Weights of a small transformer language model: 13741 steps.
Each number is 500 + 50 x the weight over its row's rms, rounded and kept within 0 to 999. Layers, rows and columns count from 0. Numbers have three digits each. The size before them is the row's rms in percent of the matrix's.

# up: layer 3 MLP up, 1024x512, rms 0.138, rows 299-478, columns 224-255
# down: layer 3 MLP down (transposed), 1024x512, rms 0.0675, rows 299-478, columns 224-255
up299 097:477515419548565381553448484454485489513523474513551549471575530504479502458548620517458512513548
down299 102:521545545440525548592551479458594477529480599495413380434454520553412557545491447495607443515482
up300 095:527457484496431543569444471446527506603579498482477530478445457507526441504519544527490529488467
down300 097:533491549474530519516513522534396422436381488415446435512520477537510474544513532436509465593530
up301 099:540508569432487462424479495476454554475547503471468485454433514520565426418525445571471470466488
down301 100:498519433525479523454509544622542460464492392454393505546506422486476512558451450524495545521547
up302 096:502397545436490514542428555538479499517477608573615481553523543400458543421506427529463501457493
down302 096:521523528489493448401564504497504513528464458535465576577485439558466483399500445450644495469457
up303 095:438439470444502503481541440426475554482433497522545483455580528440530401481558453484496512389500
down303 092:454522528495476630615635553457514544582436522584504469509571487395476489517459496477519465453521
up304 098:479467458537429545526498449556476564472466552559572563496533577445540529510438456548487548461414
down304 095:543446512442616531540503514391581599556445465439510532570492587507534503444545448628525439517582
up305 106:535479497502445491454516494541504443511534460458516527498457506470511339502510557356528493482456
down305 102:493443491456452433467437463586553494494542416453501507678462521419384455485497489555539476509400
up306 100:471543526570502525456470507506472455517491577464468482452621478544460564517465494523495556438375
down306 102:509474595513500566503600431537584468556468538487507511539531439534565475519425412521472497520487
up307 105:567530514615439574440561448485519439496479539419525484391428477412461471507542491473510559492513
down307 109:472551523564376562494532459421490455492476488490447501436489413490463459487541527446385514505481
up308 103:532476577456526560572496477497487493506542452540518484522514452539530474417464393453603537450505
down308 097:495453516515538491400566597489443527566480513535506503495484485583442535504508477453484455470411
up309 098:519509486509552482511564597484397486457512512455508436509424427527502546488516493426535516461547
down309 099:532557495476499527508470506470537576537482501496396528580580513446334441546475491517469509425534
up310 096:479547537455392484518502451477503469583559520471531500399445462548559402425488503475567421505478
down310 101:524487574397487410605505449529475468589380464479535494530505468527448470497467522497469495494417
up311 098:469553549473518435478466515544514395480548552532499493548472478499391463490527443516360521465426
down311 093:433414506529478442466474499531485547499565485403447493429470469597532617523438485500473533595538
up312 093:486348608457541544390515561574517520532597478529455540597581453546438495490439428575504518518530
down312 096:475515537429529439611505483549576554552488568615501512484493435438474519483473530515490460563442
up313 102:433531533477552504545415459519608528530446468519506558498522415483508531497499543598502459534484
down313 098:497435558489463476470474496536488521504595548580479484488479540456484488549591613453492591455501
up314 095:435556475556515379449524543513548564534504510518429546542617522478493450529495466479479588422453
down314 091:536438389417532532438407509482527505525467585497488525501505524537571499534518465428548545553496
up315 103:486451508446542477484496465478624448481421476492445565484517570525411508493498517460537519486489
down315 102:579482450512537521551513506425530544431537481438444507444476454562550528470407480459537575498554
up316 103:625500525485532430498382467437461474443470473511523582464445542485455427458567455512558500540462
down316 113:426475501484477605540547445452483487518433495573522559515534507430530507532471571426473541410484
up317 105:549534458458532512458419493497438426534422599578519474575533618494441502483474472449390431575449
down317 102:488561525506498502601532498645522506511524426514511525538463477581444555545471526563520463377478
up318 099:487494409470402586515585511478476515481489476481503423456582514495487526551493508415584424445543
down318 102:471505461533560531522448516543517500536454533437584560514514509481486556459517459541480560454507
up319 096:457452509466485541499446515576573467481440469492520490428606498479568445501458438523448566497567
down319 095:453478537488446379519516376460527515490472494602490425547558486540490571496506454478597437486528
up320 098:560460455482422481602477475527511395510436387462505540374455530474444468458485466522507490477505
down320 096:517582501537498472453530569473430555562567598523486428615442539479506542467534531465451532451496
up321 104:550587476494477472463566557497508485528412534477551455464517471479518565487472448445506489477552
down321 103:560529482472512545486502381551533572478533499445545516452446451480450448531429531535487522542435
up322 102:533472563479538513512441567490595392521432584493448503411493469580492502429533524494573532452504
down322 101:451486471519471503517541442525400572461554442452496536464492522574471461574579532528398514498410
up323 108:518507527531593548455569542470573427510454479449418490455527508456559523421422512455476436465470
down323 113:573458507540448481518493518532566401418514456485447486516543471515592415510536531474502453515521
up324 100:516532492540473501616481535509563559494530476586519373499450524437481531476477368483494382536588
down324 100:462556454506498460425510523406519576478550466519381411521574508584424481454578477538576507366519
up325 104:531563514497527471486427429524474522509508530531542507409460515453545596499507462517480544473455
down325 101:460498529483522518435493528443477545466554570492497484517576508428429406434455480472545471531554
up326 101:463513502524537553513483500476551595458486512620536519609407447522526551557524495500590517447443
down326 099:452444535586541468578454494454516497559439398494479498534509579453402547519452544455502469515506
up327 105:504539540523400528473546446476533491491507551522520478517374570516496496517522480575394426451449
down327 098:565509583510539459485465508495529521620605519557525475556499527407472522460524555526484511523522
up328 104:499536485555527454555474455494542557535497509567505559485503496480446476571486538497580443505415
down328 101:493442417494511546471456462597492482427506463458604504524499548497422381535512447415466457491592
up329 103:553465495513432559523511497458444447439433614507506543588522555513509542482452493562551514577401
down329 104:502433461582464555498519511500454525516457470490468515487580548500379534538561536470484466547469
up330 097:512548533484454498524542445487580381540379605519579466568463486455574511498478555509573621565595
down330 099:554432554541529576494489445504501528523525523510491526555534594542500520495495533470442516519535
up331 097:514542523510466561453536420546572523542565463499482474356552434449407530650545516538452534590531
down331 093:425449505487528546548524599497447550508470401610544505563526424561561553383487476420606420473519
up332 106:503552436494386493511447557545509463540423481474401501526548522436523552514475364531442439563492
down332 107:501398589536512553523509550497475459433510502436418383480510525498528510506520487534517448619520
up333 106:451592479554483527452442376529413482554585603641509487547516576529486528466506470535474482537517
down333 108:545539538500410528544516432496494504567538472475452493465438626433487486590532501529520544535515
up334 098:597549476560548515612435507447611452534472396462446530440492448572417523508475472534472488543518
down334 099:536511517454507505445532510566553511460473453536497487533552453489515448428584484473480463455437
up335 096:422527379441466525527458529432469516493564507495531521532563621582462446505508475429416481438510
down335 100:564550474530449507537621551466483549475479526507564501491534506399473543420478496571526557546558
up336 103:536501508492455537471478460669482480534481509455473435526502507458456437487489452510552522490609
down336 106:532550479452437559527577475553582501502502430460568435526588508544516475377543379518541515389575
up337 099:463516468481439474618445541443555512588453563446565481561476552469471444565424438525547515500421
down337 101:434483558497507464511526533473396405423507465508538573502562492464464462507479530479501554563493
up338 097:453498386496470485498503601551459476511493470414503416490487504531473399508462546514455546509419
down338 094:534527501508650496537549365495593567483457527493595538539531499523479471445540495516498495546546
up339 100:518485529507543493535556543522539522523529424544519463447463497517412441489502493545571496441516
down339 099:519497465461530497447425470494474531569464498530506547460524482542574439562558654522457522486505
up340 100:517481465437481518466510473420536519554566490422533451423502443432407481405512504511460457511438
down340 097:544523521373558475483599406538460497452458579567416515545494505597546489503467574548471591466558
up341 098:455542486532477506462478520447456549509556524446417496488489554472497534464463506475542530527580
down341 099:518544385595551469556488419451465447533498610438527537476502474374509519459446497526427510465478
up342 105:482505520533509412581636427508606472562494407557517435488579549606474496461498519523344490534499
down342 097:488516454448591568435485655490408470484430426462486453576471517445435451535417463493550471462472
up343 106:458480556530415501627516522462550496373533496364559458346546527435536441483455472590497518529542
down343 102:609524473479490583400446489514479520562481502563558465575533587505496546515509555460465469529482
up344 105:544478482518449450556535519505512541562491442481549350484470561383519519453505526599500495527511
down344 102:427476552463452576539482471488536419448430527541498560501544477462485462554521477416458414471467
up345 096:549497503503478506574586515524488505452436436483536553355446505484548517536515577538515526477450
down345 093:332493464480591496531418447511467522440398542576474453525573522513430448493628490437463499518456
up346 097:586506429526535503585404512479467494505459482462484460538556452553488446475452472527582542507374
down346 101:469429506578503533485536446433506486501481511560551563517573454484579556525497522550491522420347
up347 096:404474548498680526482530497532476468418537437528409417468421607429433507577480473579444495556492
down347 092:568473427441461475504461572488518445461434551450536544535553487502519516403603527493466556519456
up348 099:471623486366524507456507666518454555545525459530558541530516605565486589544546453571533416499477
down348 102:561449465471555560526553471456493503507517571491503476549472553465615488526572418497502376474551
up349 099:473431429510449532490491539553525445613458482485523510504485504487533615470423498581484487510588
down349 096:528582551498531469473444510459479398470599634440483510472531526556519447524557524523559514461427
up350 106:438392511490515450432555506523453416510540486530495474411545480529493473534405475511460473468516
down350 099:459496397544510503520468471468509542501523509564532431480580527512488527511488513594507497504467
up351 099:440522538482457493456563474540442557501440494581452529462497491493554531455448496499450574373491
down351 097:443417495538542475548503515597498463459489473476448520433558545502514435494521445497479519526511
up352 097:645459525494538509595502452530481608500492525544525495518473463525488469510440527469509543451575
down352 100:401516537452539522411451548528493320567497520464493520511528549578453468447586493480468469512385
up353 098:495475407491480587440521522529445549441522580531471581505545532550536497535440573460608456480467
down353 098:505475587559483464514503452541582527537503489509611521390496470533497531454505463564594433557510
up354 097:499534490465467520483475558614510405544484422438529589455528522489509500523545436519551517496556
down354 096:565505390506518476456518489529422538510483559461434533538537419542493503487478545544460458488575
up355 098:523517473407463615416407524564479430524528581440513512534605552449557532460486478543457536658433
down355 103:478431562487546570581440463534494457466519529393467464495485449538511456536470533586526487536470
up356 095:510459581562480514379447499512599441432553475494454594498510477508566642467553561414455515447492
down356 097:550430520535426539412450534331398534535502495416556495528610485457495541566536583454491515426455
up357 101:568473489524557529481398465477468559489389556474544497489593438493456419575523530536462505398412
down357 101:506507503457476489524527588529533525463546517513532451477491470550514515451489438557487541521539
up358 098:449436397520512445611426434479529561502539450440566506545493578562452403597442462491481552529427
down358 096:520507565598464474456530566495473429414472542591529469534494456513507543610568511428477495450406
up359 097:469487526516520489557505483466465521486591497449533455482556473382501473455453516510541493358528
down359 097:524569500519599521377516475563474485502505478494485370572498439528446488525485534502556553516361
up360 097:524521539528436580453528436429449540472411565526489565465554457540576469510485512543517473510442
down360 101:500478510552530505568461488519572530496615539502452537374425494545524469555472397536491534451486
up361 096:496493519467445408373486472481575480437471503474521497495551487565428471505590453438509486477442
down361 097:444587573516424433523500464450535429467530476560518458483430510518568447533458523439539481430457
up362 102:427490563516463510586500479562464430477545524559521517478521453497542427458482483558508593468437
down362 098:462473536546551446364484629438477461496545429394524523442483570512534518596561466435432502489539
up363 099:578571543481489524526535450507496435528562504486514500565535478486522493523370592524509484514494
down363 100:453474493482484533522593461490550467443478480485543455481553539369509521502646449530606438486441
up364 098:581557541449541606446541458473483563525467530517521574514554464561473437488498444468453490506577
down364 099:511529472582490462511461486502489521484517453417549450417537456365477533511535465496571568504456
up365 104:435533401497508535567552556536581519416597541538549481530388411552483466509465467502528495529570
down365 097:468476567421495485538438419555555499462428533440517454473555470482470506480526488533505503513513
up366 107:515536549481513439448424510490462517526469478466430463588539534494513492424489520426511488416518
down366 108:473488502557446464463553489436567594546477432443504505533559465393547366486478532476537409497538
up367 096:436527478522632469511488463535469365568433524512536511473454493502550568512446481434557451424455
down367 095:538461481498490350574538513537443602456421532483438456568481593476437545408564481510568503479547
up368 096:566464496497516434457567468468493434526561506480494487493475534525509496404527441509535530519558
down368 097:439535511526432537507499537536541442558534414562405452445507392451538528489399468504490387562484
up369 098:547478429535488521413425481518483544558411395484532583470485449515546569542444563496461506519472
down369 097:454502484568389602495423493491410532551472586589465440553475606497477534480532477484603524509487
up370 100:490542463499538472521597460474460489548596544466494576440502504509432517484544587560582500582521
down370 101:510463532536537433536526502550489529404471583495669432536456465514500536481504531500473490497512
up371 103:508569460486463590422470531511495417500519505493502469494598469449479546518498566500574515507539
down371 098:576450424472528437579496546512486497503538566444554545445453449491477511505445418570495503565496
up372 096:569545373559506506564419539511474507487511496479518509448482485469531509523530457565473584540544
down372 096:515471538453498421458583490525481474428448461489504465529477467587434551416352382528521424460499
up373 097:568488544370553468421427568505379462433482543491460489452451566476434471431512560407507539501541
down373 096:525452396494443521491507497467505555557466553500485483451441489468598517548526497508467476564469
up374 098:454598474539550458497620365461502535479567384566485455431530592462518427487452440464613522557535
down374 103:495478554578525501434489426484465570553379407530522558526529475548485489479540486436498440491497
up375 099:429488462464456465431560491513545515569501575470451486409587407506443478594539505506496578461497
down375 105:525538471473551451530460494431507516464490524510485506478542429544494501531500426537494495548588
up376 095:538548514458540476534507479554529527547545545617494414469528558538586511425487520485467444502558
down376 093:506497517426450479523408394462476507531586495560541453545532499443459535518399557519461515521403
up377 098:525453523510371417521439498550533543552504515469506558558525525376562510454524414586516573590442
down377 096:458486430460509559460538580461518456505528491542478597512459535421465372584473534468515523539561
up378 099:543449501513580506337566552431523453461550483477400448488455542503494476536501525587518540452448
down378 095:494431549564447553535488467518478515514445429524522540615550449476517562451459498423489454499566
up379 096:514467569498551555460456442424500555534514464472485454438559578496445464567492506452573533548503
down379 099:531477480514427529405489509383501535491570447381489556542481489551478498426483427437468494465431
up380 101:432485374445471580487577533530581564526497508467465410502600495525458484574469528480472476446498
down380 097:483522521479429444490382533547531457540541444505553546449428510541533531470455507559516472486515
up381 112:508442493466497450471550426544438387495507423454517539510539503526441517377575464503519545485457
down381 116:529471513461551494460440467495445524559494489508541598451489432403435492514535430485521624627473
up382 098:473517598491495413479505487490474478469451469552569430478522487472491527411419597479553544546490
down382 099:421556473427471643573517414603499449407529538535467422450457502518518506520494517532574518557556
up383 104:536551523418421506475623563432521514457569514451490487553521529411467580528515502501449554589448
down383 101:514485453485557555513427433583516410534448583607487595437487520506527508485431480599489470438480
up384 196:485527533477514443562537500531451530481485501420489537459547442562480565340476510510506439482488
down384 183:495572497481525427477498512531525486481481477453527515474545497479529568495499494542530458502513
up385 099:504525554449478481407524476571526517520524495418501508524547451520497436454555538470529527434413
down385 106:366583402488491543458480513615495570421399569535507446526505502504526444452499466574521513543495
up386 099:541572495501421447399476486501530559470525484509482528530516471474501497547489534465459420466475
down386 102:524496553576492516459507504512492441415492489520493431505537493560550490425558489518491513516457
up387 100:469519486560468514436477473561473455421449490459478482486386523457469606523541521472531498473546
down387 097:476496497440522455558524420465550567540490541449592595392510559526482535531572492524471517523603
up388 103:518432491522520598397579556538462545568436577483488489448505532498472489530486541533523491531448
down388 106:597549394459421451644456461426511575451409464485560555448428414474556508446500554520407462459410
up389 100:504488485470524548465486519532421520493452529556585452535516475612446449453552522478415521444447
down389 100:534573541482479386581503501482496540440554513464429462515540503472384546541524401436553463559525
up390 107:490498491515465497445482496489527519552520516418445505560515559453478423479486510477510567520579
down390 118:436510471527492566529590561535494550512434514515439501588478499437537467522470470572533556517533
up391 099:464521456545490456525522544578532479494461443548538544467532530533447602451494500472527446520546
down391 100:502434544465515496484544576493564481460523512488456509512467500621520473601575510495475539517500
up392 100:481545505520399538497510398509543576362499469491538488506486553552515457439474449491490614523503
down392 096:469562468448544461509585606520522510535478557556547452525470488534479452523466591552526500412537
up393 101:383516548559544550537540479494503507520454571488498492441476480541523427499577462579412533612567
down393 102:642446506486503484509540442467490482461537450394577427556480501465501451528562424431411540534537
up394 101:481519550523416495550542585545519449475530516430470555512579523551495454550482488536513522514509
down394 101:579530463502398471498520466598486494494452490532479452399481463586590519444471472568555544504410
up395 098:552470535543378495537524530541552485498552581551503595502482463405504512523522592523520440618561
down395 093:470477552434445571351452462511479452535490432425501487446486504461560475484529493462505428527500
up396 100:463614525569503458533478518583483510501564476562486580399544466461504504495535518487518552568499
down396 100:470464513444473568460566519569500498542451507513480342466477471446501530528485466606497450467444
up397 100:452511417546569454497564539507572474557447543565461448535583470572450571501474500490585510522386
down397 099:453529482483500545467587521524443420513442531419396449508515445563480448501508442564416498536575
up398 109:496552487445500464403540483564455563501409604577567448559512439494546446509447605597487389549546
down398 101:519435479489503405465462558487446510472450520473502499492473484506473577540585416539544497407551
up399 094:468523506491488511581484516534508507449440520443428418418474394468452577475517552509471479550525
down399 096:468453451493542542500516426477548474458546481597548467617492524503529457526486523487513506439459
up400 104:515506538527592471557472552563501511505412515531472434476458570438450569513555371571523579566593
down400 103:522544494537496481540427505586586552432482572472529467539485498512473583408457437492502486392487
up401 099:522553531526543497459464507548496548485551549570597530583517542453485535466489445551477426493547
down401 096:538481459450474470517574529531473445606536587447593489567429458498510526520503396448590474469541
up402 104:416600434528486538526584479540524572424502437474434487524560452488578410354475519439478490508593
down402 106:492512481510481458477439452487560499475456617528418524455539481505426457438555453510446429482414
up403 095:464459462563463446494482481458530458585487483462523484527466495493503444457565549514442416512504
down403 099:480552569480481519459572426532482512439474568508437486467427572544482531535415545485488494567456
up404 096:562510471544458485521445473382478386553565523491559472453457485454530510497613591473460465460522
down404 098:521398452537482446487452508546558656509465404409449598484447521580442509426476543513486507559514
up405 100:524458564534489506419480534498504435418464514551559431522506533499452498422544569432531483528468
down405 104:570539410538597499470441498593465447458585511504502578483527507446507463510618539536396442563464
up406 100:507459480474468533568481609551524375459571493593464543473477542452418649474462500459511467533457
down406 101:544378561509476443530527527569523469601558540525493514480491449463471492515517465469519483508369
up407 100:411467474521485403433498561435392512465552465477458550515519466562637451487534391458558580532530
down407 097:450564505484507570558468473520530391526510488474458491485499452457509515485457508530509530583565
up408 097:494459544492551478434500476408472482446514545501508510514449507553452494488558542476454619564416
down408 097:488487513523511450534544505529500546461423495458436475539607505437508453541457566496544413509476
up409 102:456485484523559456600540453485516472523461541427498507441544524475461467565530455554523591532469
down409 112:505495437424568483450464449496498453546424531386554448435553430628462508559446456532500565477460
up410 103:448518420501453511491434440473471393488484458420516537527469527461584577474477536447542605477479
down410 103:461547470447472478553535506464488619513513468518485466481551429570486509431539537474505515471522
up411 103:439550530469534548542522563459530473512518473511484516520477451506419451455438544510508525502510
down411 095:491474470525511533594546558540487584434521537505523488417572515535455512575456415518456532480492
up412 099:486444506503476494539526555504539481495508493458580496517564592497517480448553467579465550454507
down412 102:570433526515502526569530529488480501495443549456452442474477495537568542511488400495541450587533
up413 131:524562487511450534461477500516548396562505479457470527440525496513541538451522512516547498579543
down413 143:514447518486485542491490523491502546526535510486393560521467535513572541507536443506614448557572
up414 098:441604549460475514463456519471573520463513480477576481564555465402531491489497472553510555535421
down414 094:509501461487516479571581440475453456550511448505465521497472533597450492406537393451460513493545
up415 098:488491467420556422453418530520586520593434476529469456488510444513501475579594512483443551547443
down415 097:546536527543436409473462454601492490526531457532427439530532425514493440449500503495481415565478
up416 098:513391495526575481467528553464506549467465519600501501634527488564489493602498512519473486505475
down416 096:525498475559486415505473496466535606497479486436547565465495509557419548516540420421422518524410
up417 103:549517529550495510455513457589516501446416466583495486525433467458504528466485487480466564521634
down417 104:496467551417510470486521520563460470475507515430443519422437514450501548578469449600486489500452
up418 096:530487507523545542358525520452514448442454529525532508523537465475418482518525411500480504475472
down418 095:469533529479475460597523475558548529493625529487513506441413574573639538393459520566480489431492
up419 104:539576622463454532491487481423522504508482545515509569587474485515429473484405494539515409532470
down419 103:537470459429548524505399510556475453460496428475564464423518548461497586407509514581508527504489
up420 103:448461608464533533472431591497523482456444497527472492505492566437439462482502451464460540475513
down420 103:636484443587535507563496525522494474470480428440480492506538511540646485438490397521450464464527
up421 105:429481440457520517517496581518495466466467469489425476445441572442509544477499534497491473468578
down421 103:406459600580524417484488441401492423574563492416465556546574491468581520482548540480513471495535
up422 100:523538461509430567508490546523513537535478554560480506583478498450547480480528501518471533471537
down422 100:489462517424519529508467547585529508509492478559538473491474447565477491481527464523472433540544
up423 101:467542564419505525541512446526473513524487621524482594487503472497479519521509437473459521428494
down423 097:519534452600489513534402493484508461507562483512450506480541514564484458533412516499573525503482
up424 102:534508554486411521540469511467530470505482528525497435479602535548514410520626510411487503518409
down424 098:613492477488593440464550464421499557472398558516480514480491451503520481491480497490527475506549
up425 096:488475544474415478584461520410471547495422503598450545464517473535499482576542426382514486515498
down425 092:520427501436539510503540513509459511479433557461598517518558529509442461554564506497550502335493
up426 104:512460503457499594447498473524560482553537435568470424474532389474477488535391511514534590458523
down426 101:436536460476527474585571524508500489452546482603514481463489521527502533495615522455576432511412
up427 099:527589398574501441635581483434452475525566519405480410512606538438491496508507517607517445560528
down427 095:473392535438490494429484573513520511470459447586471526487468506466555533478537533447499541502581
up428 097:408533516479498521552447463494517484423470438479507438549529498610541508570440455526385526417556
down428 095:490488549514456435515544526458393517470498508591463529544494471572474626468485455540423509574503
up429 097:497566466583562498419464404562550508473467511494431574514444468474451477531417495408519582493425
down429 096:580497452505579394473535413487457467450540569475570423526567493590455555501455544583593444464484
up430 099:546463456470600478576521533425487574545513483419470466407517494424522472597409457592505468530464
down430 097:510481550427517518496472439459568471590502472566576506643465451576463475442468539474525502497484
up431 096:487424567511500411487494448401445435466468348537443417548606480446523571403378544480499487487475
down431 099:490534511536525418537489463647546536461523512538528519461437499440510414525488493472567492460498
up432 094:550507579468488455451444468493591473494511530496512549498499519559470527532531483518548547532589
down432 095:490499552484450383495494349586571419532486443487438472506461499445523434498484533518506526525458
up433 096:512452488462594631505538511373578455438468436474570543447458515485522487408476472441607458486461
down433 094:512506473469480427508487398532484503500551518447443466431520612578445487508563526414408518495502
up434 105:502490508472603514474504589491531408416520534551544500442446392492437547535480544434448465459426
down434 102:600510420532490413481407468483514519464587480472520534541401477450467627473520525500410451506484
up435 102:470540468561481562485529462560494499473499429509460514405449523449484483512449473465450464403558
down435 101:509518494512532483530504508518495515505488480545496383554565564494542518489541448548503504489534
up436 097:452575552484426475437468454559484481431511455562545530505468524615430510456577508520499419476498
down436 099:469539594436517541527459540518533544478568370535647515537481547535399512439450444510478437474468
up437 103:488538472560453518489524434513610557482453489541444473549488581500533575518482484488489455503416
down437 097:514518543534508495502541582562434471597454568483401502473530513560488517518507497537564504587474
up438 102:462546495545452491394491441538567520491511529498525442535464517536512520499498548463509449432479
down438 098:388451415575569503508508525540501504452559444550488473455511497413590457529487527517461505448491
up439 106:528533512547552470452447439503547594476492464430509501429454480551498550491430467491478549594418
down439 108:491446398496450544559431512468419530535505473502422514510501589477442465440471461480398441415496
up440 098:470495454558464403506400581507587467523502447537412394484500570479496494503479501507535541465447
down440 098:517479555407578499508447468488467567522562466572576462545491434560527530473531441577524548493527
up441 101:472514415429477542453536448503466574585465481544602356498458480456505552470489530609543530450469
down441 099:430539600501497399533536602437487492570539556535504492538515465493395590502509527467512481536494
up442 106:419525520486509422537558504422399368535576519611501476513567425485522499537542540561414553459467
down442 107:588456463460548526553396470534627646495460465405456433497472531500536468466482425437526430554554
up443 102:525491513538460469543412433503555515463507536531543571529477596524599489401599535477540513540491
down443 106:500512478535523496532495526534495457500572534604560445435458456554511496542475509478531510493433
up444 104:488532487573564366520547565456477476525510519479462474445500462369419473430488433456483539402535
down444 103:504496503544507517463491467468518487501512470466535463548578567453497531456471464441565514482511
up445 102:463469505572548493453467619569517596526433557549515485509641479545513493501496522570550492450577
down445 101:527510536501581415402480416518494516507474442492518489487535491456492392487391540579492455533452
up446 097:524483499449531624450495501546584474398439565419549500443484586475522501516485568507479473500417
down446 096:529527587529525524479557434487467569515474408511527509564490462492462444494439440468510502560486
up447 097:481461456524438533378536502479534486491493498529567560468456448516484460478456574532504488527436
down447 099:516481435551460438475500459522553602518493496436498397576502450481560418558434501529432502484526
up448 108:460563398508448393497475461419565501406474502473476492508516478496546591378477517578476451550589
down448 109:450523676469437486522506531552432508398444499515464528434541483517525540344444442510502458589588
up449 099:519474483427573444595477494485513585495484528522540485453440558541448504510532480446500527599558
down449 097:477531500524536555442492429536544466529535591535536544492455455537551579556565497519553434437490
up450 097:494493442561492594350447586515513465447589578494542538459478488460443427492554515480487509577479
down450 103:486408403468463491479544474447429448453477537483526536560479406456469476540586538482530521442569
up451 096:465533460549463543537590600513510368495458472456510491432483571481491515448486426434515472417552
down451 095:513468525373510491535482461511469636521538545571523540567512480458459549443502515575571536498431
up452 099:508554497446466521431404529551463560441392615516429477480490562433522554585584431518554454472564
down452 104:482528527518447454449473457521501533396499479540574500500639451499452490534504399467595482455490
up453 100:500448520495502471519552480537457538498459484466512512564559483541567460479395490493483455496483
down453 104:553498579571489413536523487556451567449582503507426438610489518584428440430499541550448464515512
up454 095:625522591575409542479574423550537431513554610570528413498608550512518511538512528478471371473481
down454 095:437491513554595551479440509492453515507503595468436505453420518402537453538525465489464484373565
up455 096:653456554401545591491431533606535451519486408472448607502478458536514481549479531457574558449462
down455 098:420425501509478488469485413569489535505598496574569462572476487527474486549552465519441516493406
up456 095:468425495528454473531521490506507484399498526500597531469470405578537618441548493482497536475465
down456 097:465489454447431483470533417545533452502495532546417515422619478531476424523472531472475467485475
up457 090:497581507500407465499501483559467456491407585524465444503493598497399483450483466478524403519467
down457 095:432586519489583488448633517522404490515493587461563541508561481643563484435547464402523462550608
up458 103:432415601547536477431453501445608528543435459573452447419497491477473522502483431562525520543478
down458 099:557479474458419492542432486499503513421561532516549499519515445580560516486494528494419440418503
up459 096:497402469488495440484564507526491451631500526470513563466519559515579528483461467392528475503511
down459 098:515526555501417487488398475498435435504565441598536494535573406395572469525511374447517512483491
up460 103:564526426532533466429436632577504435449378490512488485467446541451506543456551505548502474491503
down460 095:475585543453500589494458445451593508505485486454497490588528517550472504475495420510506504512486
up461 093:530540402538504506507433467531535465480541570489538419499468554465519420480529505559474482447567
down461 090:484477488494447573621469553485463575526517535513539511441491452469510560523559541500482566574424
up462 100:493466546436561517504451466498526531520472554418405503482521467593446485445454386413484575485529
down462 102:512521442479465503516487469448520626427504558452489496538518462527482559464540546397491629530456
up463 092:561446446470480494558564446499453575571471529573543443521570473514411454467572507526552580450546
down463 100:476442468467546495438584537586532617487547569528463570503415460519424540476452484513387512412404
up464 096:524506482538480494528495608416487472465535541490528518520512551496554542435480568436522551533518
down464 101:510466550420465536450442346537579486463580409553581426529502483534517493604435618530485557486505
up465 098:418435513505529477513481448567539510480558593351458538492563515482511472516540474479492550613423
down465 097:475556505522595577420434537481533580543442443489496474520520537475389530581506444535491471437500
up466 102:529503504473478459533529530537378468398478507525540521501432588498404490471592461501462439515461
down466 099:505397451545602558498559416527532560573416537550547585528495454582525510514533506523413546567505
up467 098:577372514466485477457473514469492490470562464470443504471539573461499468390495495503486450487628
down467 100:476588484479409499449507486555496550450416579503485473432587453451498501530483473488543462529571
up468 104:492451413530556465509411487452490473597526434421429489489534408444457575476461432593508513423445
down468 102:440502585624504418493465438516595530466474623492547466508292567607450412463450512437582468425495
up469 094:556496536502484554500535498479545536524436539529509515494460561422537499516493482589527558516487
down469 093:476593544473524496530511534536526578465497514478511520486530606679512456462537472443547381518454
up470 102:531530566559445472494621424540502472527515466541507467511474449480497583511611440477542521532513
down470 100:524361496521548541518435511423531437551464446495556463489407470459457501411351481542508539459607
up471 103:536544513518466504564526507488437478468492452441564400514493498455431455425495558520562527417531
down471 099:447428501443566496440463462437503548479412453530468561501535593430505498540410414389400575458474
up472 096:426507452468478465464423433463511481509541486571545534599533485394522491544531464542521470555541
down472 099:512532462461456563479651556576534581522454511482498548411456429542506565542570504405460453485543
up473 097:509558431459475524475572544470514494515584467464539461476480532476501465454477590530489467538576
down473 098:471465524513501512465466543502517541447449478606540494486507459610430521511522477516545581542483
up474 099:484457411476375455498528435563521544475496557502555527574415564486481515480435455638445552587576
down474 101:480496439507409468459512393428460415614492484595531538537550499515405486437546454499405483524573
up475 096:555572455497510527444496575471448591482520557440560439572502438458451454476428421445556498512574
down475 095:440518578466465404441479505522608545567504470556471476378445424536507508527492457497536458507613
up476 101:495583451420498499526558472445457586461564467548475466492512535517520527437447521458469454534525
down476 101:418480569502553494498602497531521567569495472456514529559590391509487452538437458454368570463513
up477 112:500505515541495539572474515546496470513495486474536565501553474551517453391460468508553427515555
down477 111:534497581526547494416460525516513480516496542512498565381408536491508572434548545492522619481501
up478 103:478469476500485513492546547425406463522403495535496487476484557524621543492505537497465564483511
down478 099:609492523575483526526491593429564509480472484476494549480491534544437535537420534509545466577457